Each number is 128 + 24 x the weight over the matrix's rms, rounded and kept within 0 to 255. Layers, rows and columns count from 0. Numbers have three digits each.

# layer 2 attention output (transposed), 128x96, rms 0.128, rows 4-31, columns 0-95
158123092147104142146123122112158144136100121180099139113138112135102137142121127176148130182199159156132109153141162138111136085145162112118112104125116092077130136184096082128152091120136139164139114141134122097136130104169129090127133095123161136025150121149047144099120136150158107133
104136128161163137155099146160155161120136141164122109172164144164096150141152122148141167088127111141049110122100069117112111163141122119113118139111121175107156098085093154118080144117016120120159115142103148125092152202141170172132157101151135087133132122099134162122125097107114097116
125141121136118137115118110117130131104119122123136134121117135125151155104133127128123129133102116255131144140127118117127128109124111152124124135135136124126132146135119135138148130142120138129126122124133134132072115126140113116162123135140119129019144137111127123120125142143134143126
106120150119172112094132128163104118110142140079155110164112153122141126114142121081110126059053083129107140109104084108154108152111099145121133154129162181162133126064153181131086166135087122081132139134122150163094121179093123168117136170151113113211107131091218111150150132091101161133
098131156096115108148129154113106101146129112122096161089157101180137105128121133174109106162114162102190127102139147124126135144117146116159149144143092103134122127133170116114140121116161116131098124118144110153171135065147137103103108131116119175120139117174094113129117132124141177114
135129135147113134178129155104117159160103110194071149121168103178086128135125110167119120179189163098132077130139148123121125152118163098138130104142093117090131119161120078116096112123126152152124114127122117118175153124154178097113140070110146112159135095168041154088122097145161136120
137111096139207151074157104161156148065122154069172094184078147078155150097124139076145132082073091086077166169126115098135097112133136150108116123118171162129147111074148150166104153140091127087153139137112158118120125238119109181093147157135151125111125123091243135127138143107100100135
135132089113151091088143086160140122125150156083172086176128150139109113137136055111124163063139110070121122139128098124162103104129133121097134130123179175130127125093116151116113134135083124084145145150122155122108099181124107180134124146132144146166121154130196110145136148066129154142
139123108109144126106102103158145112102151139084181119147108153119134109144143118108143156082101091194115147152115108129116123117125104141110117136135163149130137113111113169140135134147107131092149113143133126119069114138112087165167119147138133140096139187111177118140123143108120119147
159130124141087188154109134104145147114122116165117144105139111120142124142120164118146120196165116183115127157155162127078159119131130126142121110142093093107131134177110108131149113133154144160131102121127101092126139091136119116163116084117103137062147128142068143106099116178133083123
119125120104124100111133140132133094165153124121121133108138117174098095150132136136138127137154139048165128114133149132137150126127143126137156140134135102136119132120148121096133109117135116135125129138154115122176131099147133112093103127102131170097127133163121116146131136109146150141
091147147150177114174103162133115167118110131148092116160159135164078150118142102177130137128125160105075089137108110126143087176126136106129124112109115155096150078113134127136066144123075131113130123119099145136135149206146201146094172113129150094162116099117112159118129088124134134114
150120093136143149096097113152150134113120139119155112151110129112125128132136128082145169109117084232112136142127134127116130110134107135105127130132159161118129123124115161143115132151099132121145109148132125116065106141103099148149130131144132127125140149087178118127119129111115104141
166126086163130156093125100140143154101130152118164096155089141056136163116118131067136154128120095179105147152148148155125129087141102143101109111115154156121118137146110135149128133151119129140140134135113122105079097163089112136146146138148121113122127129065176125113137134130120080138
113125123119149123121115148147124121149131132132114108131145113170094105134144103127137144120139148055129109116133134126139132146130139096130146116118134136115122123122131130119115129116124118126136129130134122127160131120129134131084136122125133126238114122158124120144122118102138149128
134134119138098128134123103105137131119117127135128138119122133106142150126119131152135127143137132242136139138117136140118128093132122143122113126130133101118128144156109119130153108142133135143122125136136136119084116113142123114167118122137128127019141140117105127115124140153142122134
121126122151190153150118144137132169074108137127134103184138150113139167105131113138130129083090127153034119146115091115125089161133124127112112113119128163095160088092118140157082164121075133092144125122094152132098125228126143175115166129153148102198124101083162162111131094113111115106
135141109121115145043127105149152111130161138072174102130087105071151131123124162057145163123108101116176177122158167158121156111144090154123124140109140110177103156111139167119146114155125113135133145126132111118119105086103085117124117163125107163094126143083193101144149149123125105140
114141161105086074164123135118082110169154129142132150098173150149136092150118104149085125106127133119163108077117107152157133148111108114141147143138113148161113135133146143101123133114144127118104145123139107158126108074090133116138105132134104131236114130128115109145137120104131173122
136108107120135079125158108132123134130135137106140124150129150157106122138118091148116134066142123053139119144107109115163086106121157120102133125128142169143143120099129122124095126128092146096119142152126156120138126185145131168125120145119135141110122124147166149130149143077138160146
132144118131123132105109119125154116103131131083160115131111147142135127127145125114151134135128110209126153170127116119126131099122113159115121143116152130132127122124110148145149114153111110102144127134131136119079125125151108146154121140135133149000143173112144120130108154129137113141
075115158088138100122128146131120097161110111110102148105150127201110080131157101184123102125134161069178116120097107110147121152117166132146148145138116094134134128113151133107127124101125127107120136121161134149175143098167132111095110144103148151087125140196085120157135131100141216131
159128111110083072086151090147126109141177144078167102114093127122139088166109137122121159106132124053179139155139160141135137087124125119124128128120163137161100137126120140109152104140103118118117145157142121113131131123110112161144101134131101166105130142135162107134157147111138135151
132124116129119170147100163106151115140108109191081157097139085156094141134132164148167120192171154182126120128144164128098167133134137116134135115137096072085136137166113089122152110117171127183136095124141104105157138066170135073115126097114137130057141130159049138116101125164153102121
115147166120045131156110149092117103172129105176091155059156099145123102146132151156128114202173157169184117100131156150109168128128119124156142131131091080140108161182124109094175103124178109182102123117148096131151132009137143076151102109120095144097133135164033118137117127162149140121
083143152095097099096135133149118081160142128098119149089118085128156128159116159148104148128078147102219152062148165169130148136127113126149132163127126084174106145090175135096140118138138104147113145135157109158150137060121107084101099151135110171132125134116151062136149139128135155116
122110113088137102119135136113134076144130122134112155099133109176097090129127125149143111130147151111177129104113139127153142115122152137137163121146136082128125142145168101108147116116182119138112129120174128138164106083154117094101089132104139174118116129186123112150104141098151191142
155108103139129163070165088133144133104111134082166112132065113062180117136111163106140133109093120086148173165135164121113124086145151155128111121121147104151125146121133137144146122150127134120138141130143128105131134135114091155120114150131116143088128122124189108129133133135124120142
# layer 2 attention value, 128x96, rms 0.15, rows 5-31, columns 0-95
126158119083118084121116073119135150116113137112110128135166098132111128039139140107122171156108125143155131145149157138119059121071123139094155137143122159134187123143146116136105129140230125140107130145127167126144133125116057143151108133128126107128136122112148178085171140153213151150
149124137102141137158125150140150123095125121134127100116083135140135112138112109137119148130142157153109122144130127111149108134135133142124140147147131135114113117089126126111116112092091118110128104131157125142102137179108127151131144122115143144111135102138107093161119145127155110134
156066106143088091176126146137124181110157216109074105097079094145110126073111119132147228156098162132085131124098148100127151067062131145033154169119062082056192083182122023144065082086143100113068121152147153159139069192128101129128128121151129154145140124116122193148145154135160033170
157124106173125163105134113112132110128120132085177101160139146133123128135135148155126097113146114111131120115129127136132163150119109106162090114112145084124095123171114098131167085126111147118141145100144122140111116110169166121115129154146136123129132143127136124104127117109060138122
085188065132149123090137111124148099135116101087173140153179151124154122146126175111107062107134089126148120109170126141102114143145090090171114089131133143214142129122127197111171142151184150129176176095088121115126154062144109150138160184142110128123119144140147139086102118153085179096
101099165148097056144128116114109151126193255169057105055139130175096118104082112153164204136089134137087137150068143119137211068077160165031179174129083094060182158227141114117045143118147119156102093125087109147172114136097110115123155055135122120132116121106072186170110143171163066131
139089132192114135141126166132141164126141181153042122081096134102133153118131190129154174137091145129121124136077132099138142062093116155069178137139091091100148103152135105130104136133172113108060103126114136132147136153138176125132126098117118152131113129086101164132169136180127084132
158117149109125110140128133151125161132144122151097108109079094113118147075114119141147185143123150133096120123108135124122116102103121161093165146141119110107140151127143104122119149084104131145096100159141169144136128214097140127132123106122135114128134083108113116195138148112185115142
105170140086164100105124115136124089148114066152148136148143140128117122138114107145113092124139127141143121136149120159122072158169125113165108116137163131171106156084140202132148143119111145138173139103113124126123151117109123117127140135142127070124132116149137069189105133090174160126
151116124176126146135132113107131134115113121115139113136158135110148158118122138137133110112137130111127137119121130133123153145103109117135113130129118113140099124175132115151171125153144131124090142127130125122117126083168188115122097131111113124131122144124111135117140107130061148123
106154101122100118087131070102137138137136175118136125146175103147144129081123180115142130126122089132139130125161140107109145123066132125106134132125115152141182150144122150109109128158214122123163132139113144134142125096137057151139145126127136142126115147153152204037118115144168161111
127133143092129096140132133121135130116156135161107120104100124121116130095107096137119168140123149148084120143107141135131118144106134157088149136159127122126152149108108125111128164084137129133122114121118134124129134198089114122139142103110115110133149092139104109191129158137198128139
099138153076125107128119181130136110131135132186096139074121131137127116143141090142128154119130155143102131142102131103148118129143174141092152142151142152128139150075099174103095154111141114119140106137106116119137156157091099119138132111105125125133120117141095113166109150154179123134
125100101179109132140126103112134114118140150116145138145153133115134145129095160134153120107111104116132125134128132131109159132093109130141119109138110117143131121173148128112132138168146140131113137116109117131138115103147152126143111116121123138130130162118153161094158117135101139097
143137152090155140118120163137135126130131078156141133118085144128145125144152102117104123133149137148124135135134126110142087152160128134133137124141156164137103126063115150130138144097095114115141105129142127118120156155113124141136139138100142137112121101120111080138121144130139131121
094146130108103080103112089138127151142159201135102117104135093170104098085117122100147162156085104144148125143127132102117127075064141142080158141115116121111205152147130155098061132141181130151158113136117154147156125148094050137146184070142136112128120127140130188118125133144222122112
158096177136126119186121131090128102117110162183112121094130152123108133154130112157133151120146173118085126134093127123137153137162167142111110162159163142076101132131130077124140117106124103131088095148152108134107116146127164119130075111105127118138126130116094101164125146111101114152
164106095150123193095119175154126154146087082074136119176090097113128129133178136114112124147133130113157122105139104092132093138135112108131109119118113096108111085093120083159167087115111130094093150155161151106100104151154143137127130172158131147142137134150154134116155116120090100154
121143113177132150110135148122132163127149145107080107104122116121146150129155170115122150133105130132126127126124125117135176079107111126103143136119114095110147104175122104144137131126174100115099128126123129139147130121143164140109130139139117145132112137090109158114139118179077112136
161109176088139118144126127125167146094110135177088078096092123108137153095096109160121179141136161156112124139125130143153107125092135176109158181140136114092094150107129106121128117072130114144113057152152142132139155194141159135124133090081153093098138072140076080180112165141175143132
164123104205122168176144080117141118118133148082159114173111125116154142113106163115134114119141121109130128143144136142113175120111075124145117113105116107122115108185143072146180107150134137130111130114150124152123113105168171128116124146132119141123124147105160152077137108130054116109
130071149142132145128120162119128152132121123153109125120126128119119174125143114144140161106136146113115134086110099125129150129138125117111119142141114111114090122171131110135132135102171122106073109147142128108131108108148193127114110138136131130129126125114086125159121136134048116149
125189124129155129129134069115143081118119050109212147153166169106146125123105112122099040113150099136142124152166160180105102188157132108214106098130169178221086144096141200114175161165079163149193156093108105126116178096120134119146098133088127101117132138132155070121121113096133233093
171135123123166180136119118138137085123072006089209156217114150094145139182160106132095052103171133113153125131195108163133054218192118093230056095135174149168041099047119155159214102133075151108159152114163115116086138103148159121119093188112135130121149141149169051097126119092072175127
187090132136131142136134138102128096116119115112192118137129161136103122094171111148126122102163148108109118119111127106131167169151125120132101143139153145088094107188127050146178126109118116099081146138157113122105102103160188127125098135122140140135131141114123124109132118096042117169
148134115216132168136137126113131118126130110093145119135109150115152146148115150140106079125127120120117133142120145133134177148124089131161116115120103113127085117161123136157163134156073143118115141112135102135126137105152195111110120120100133143130138149123113115113167126128075129100
128104171141144108160125159114117100135165156169129134104128160160099136135108085134139139118148131120104134149100095133133193118151122126114104136134130122093110139195146110132120151098122122133086110114102103124135112122121172118113139088133121126128130131103098112180115127128084094121
# layer 2 attention query, 128x96, rms 0.104, rows 32-38, columns 0-95
121136122151116145163088126111135133112131121126138107140125116157115162127109109126157117143097117230099117119115128117130140114121110122138130130151118116125135145155134135115118150111105148118126119130128137120076128134124119133175120109143096119122136141113105131154120112122131117125
129122140140147118125141151139127101135141123120124129125087154129140130136101128123109133147136122134143173117137137138147128104129133127122142139118130127139143135119077117132112119102125107142118156126116174106128123142122139134122130141116135134129126116122137120124132145149113142127
140138133117140121138141130109142133125115105144129115129131139127137129143109129141077130092131134139138102148126131151139132131121133132128118126125120132132097083111118104122138137099132108143131128132140088124131118129148141122128136150124146143107097118131128092135132132152119125123
128130145152134134140136148125135137120112119115149114116100138127119142141106133125114116133134120128124147140132141145130117110138135135117117134128121138149147123107149102130116133102136125125154123105088148140128126152135124158122134142117146127113107141137123118120121134133127125126
136132116118134127137125124122137126131136120118139124126118149128123129147153123126104123131121131126123144134142122118130140127131129131117121131131115131134132128117130118131119135104127136125128113134135104138127115131136128144128146139137121133118127155131122112119118131134135131115
127134115134126134135127136116140110123128138117134135118105135136138132135122121124101130090125133130127156145124134114128117131130131135134111144129126124125115141127147126123125124114127139109125114129131136129125122129144136158128145120127130131112124135136116107115112141142134133124
128131108145154128128134158135142140116123136132136109107088126124135132121102112139094107113143144131137169151141129133108142102118136120124112135125128124138123135113124127126114121117125128132139123125137156132130139139149132146118120122123118141122138128142124112124138135139116143094
# layer 2 attention key, 128x96, rms 0.11, rows 32-37, columns 0-95
155128148124127135121119079135146107109105161192132119128097114131149137104074122148093131135149112129122101144124124123087126136099119141144143148107136115101162161138111115108122091128132121149141152161136140181139115117162110135125044188120167141083127103092109157082142105103134124130
149138120129112115144132113092134124132088113121110118130177152116113126147144118121140128113124133133114150143114118140161128135161138112144136124132113138140133150122076127121113143128145129132156111110111114135132129130103132120120114170143089152132088135122125098147116108149137131113
130127121164070118145130138115114138148117125109099125115154118126125130135168130098137139104116162114118137118123130123129168123125134151106114148142119133122150130113127155133122168141139147114124124132119132101113132136098126109142137129133153147121109171157129117136140166160133114158
128110084139087116119121121089117135140147104145108128126139093124123130136139097123102130113137122128136117149122141131097157122118141133124116126149140148119151101122139144157131147151162131111125115114123107137121142126116109110123094151134116140127108142165122118148158171174133140104
125133092196094114135136143106104122131139113125137126126110098124122120124169114113119125112132136138125127098115136133117137103127128127137115123133129150134143114127083116125146137121131117125135148119119135144135129131112145143133113143150135136130143158158147111124121163144131128156
126110105162089109116127129119107129137117095166119111115125136122128123128130123121109121114120102131137126136113132131124148110126133137125112126128116149126139077140134141163125157127141138127111131121118094120124149148115153101129115133159142127124114151154133121144127157149140145143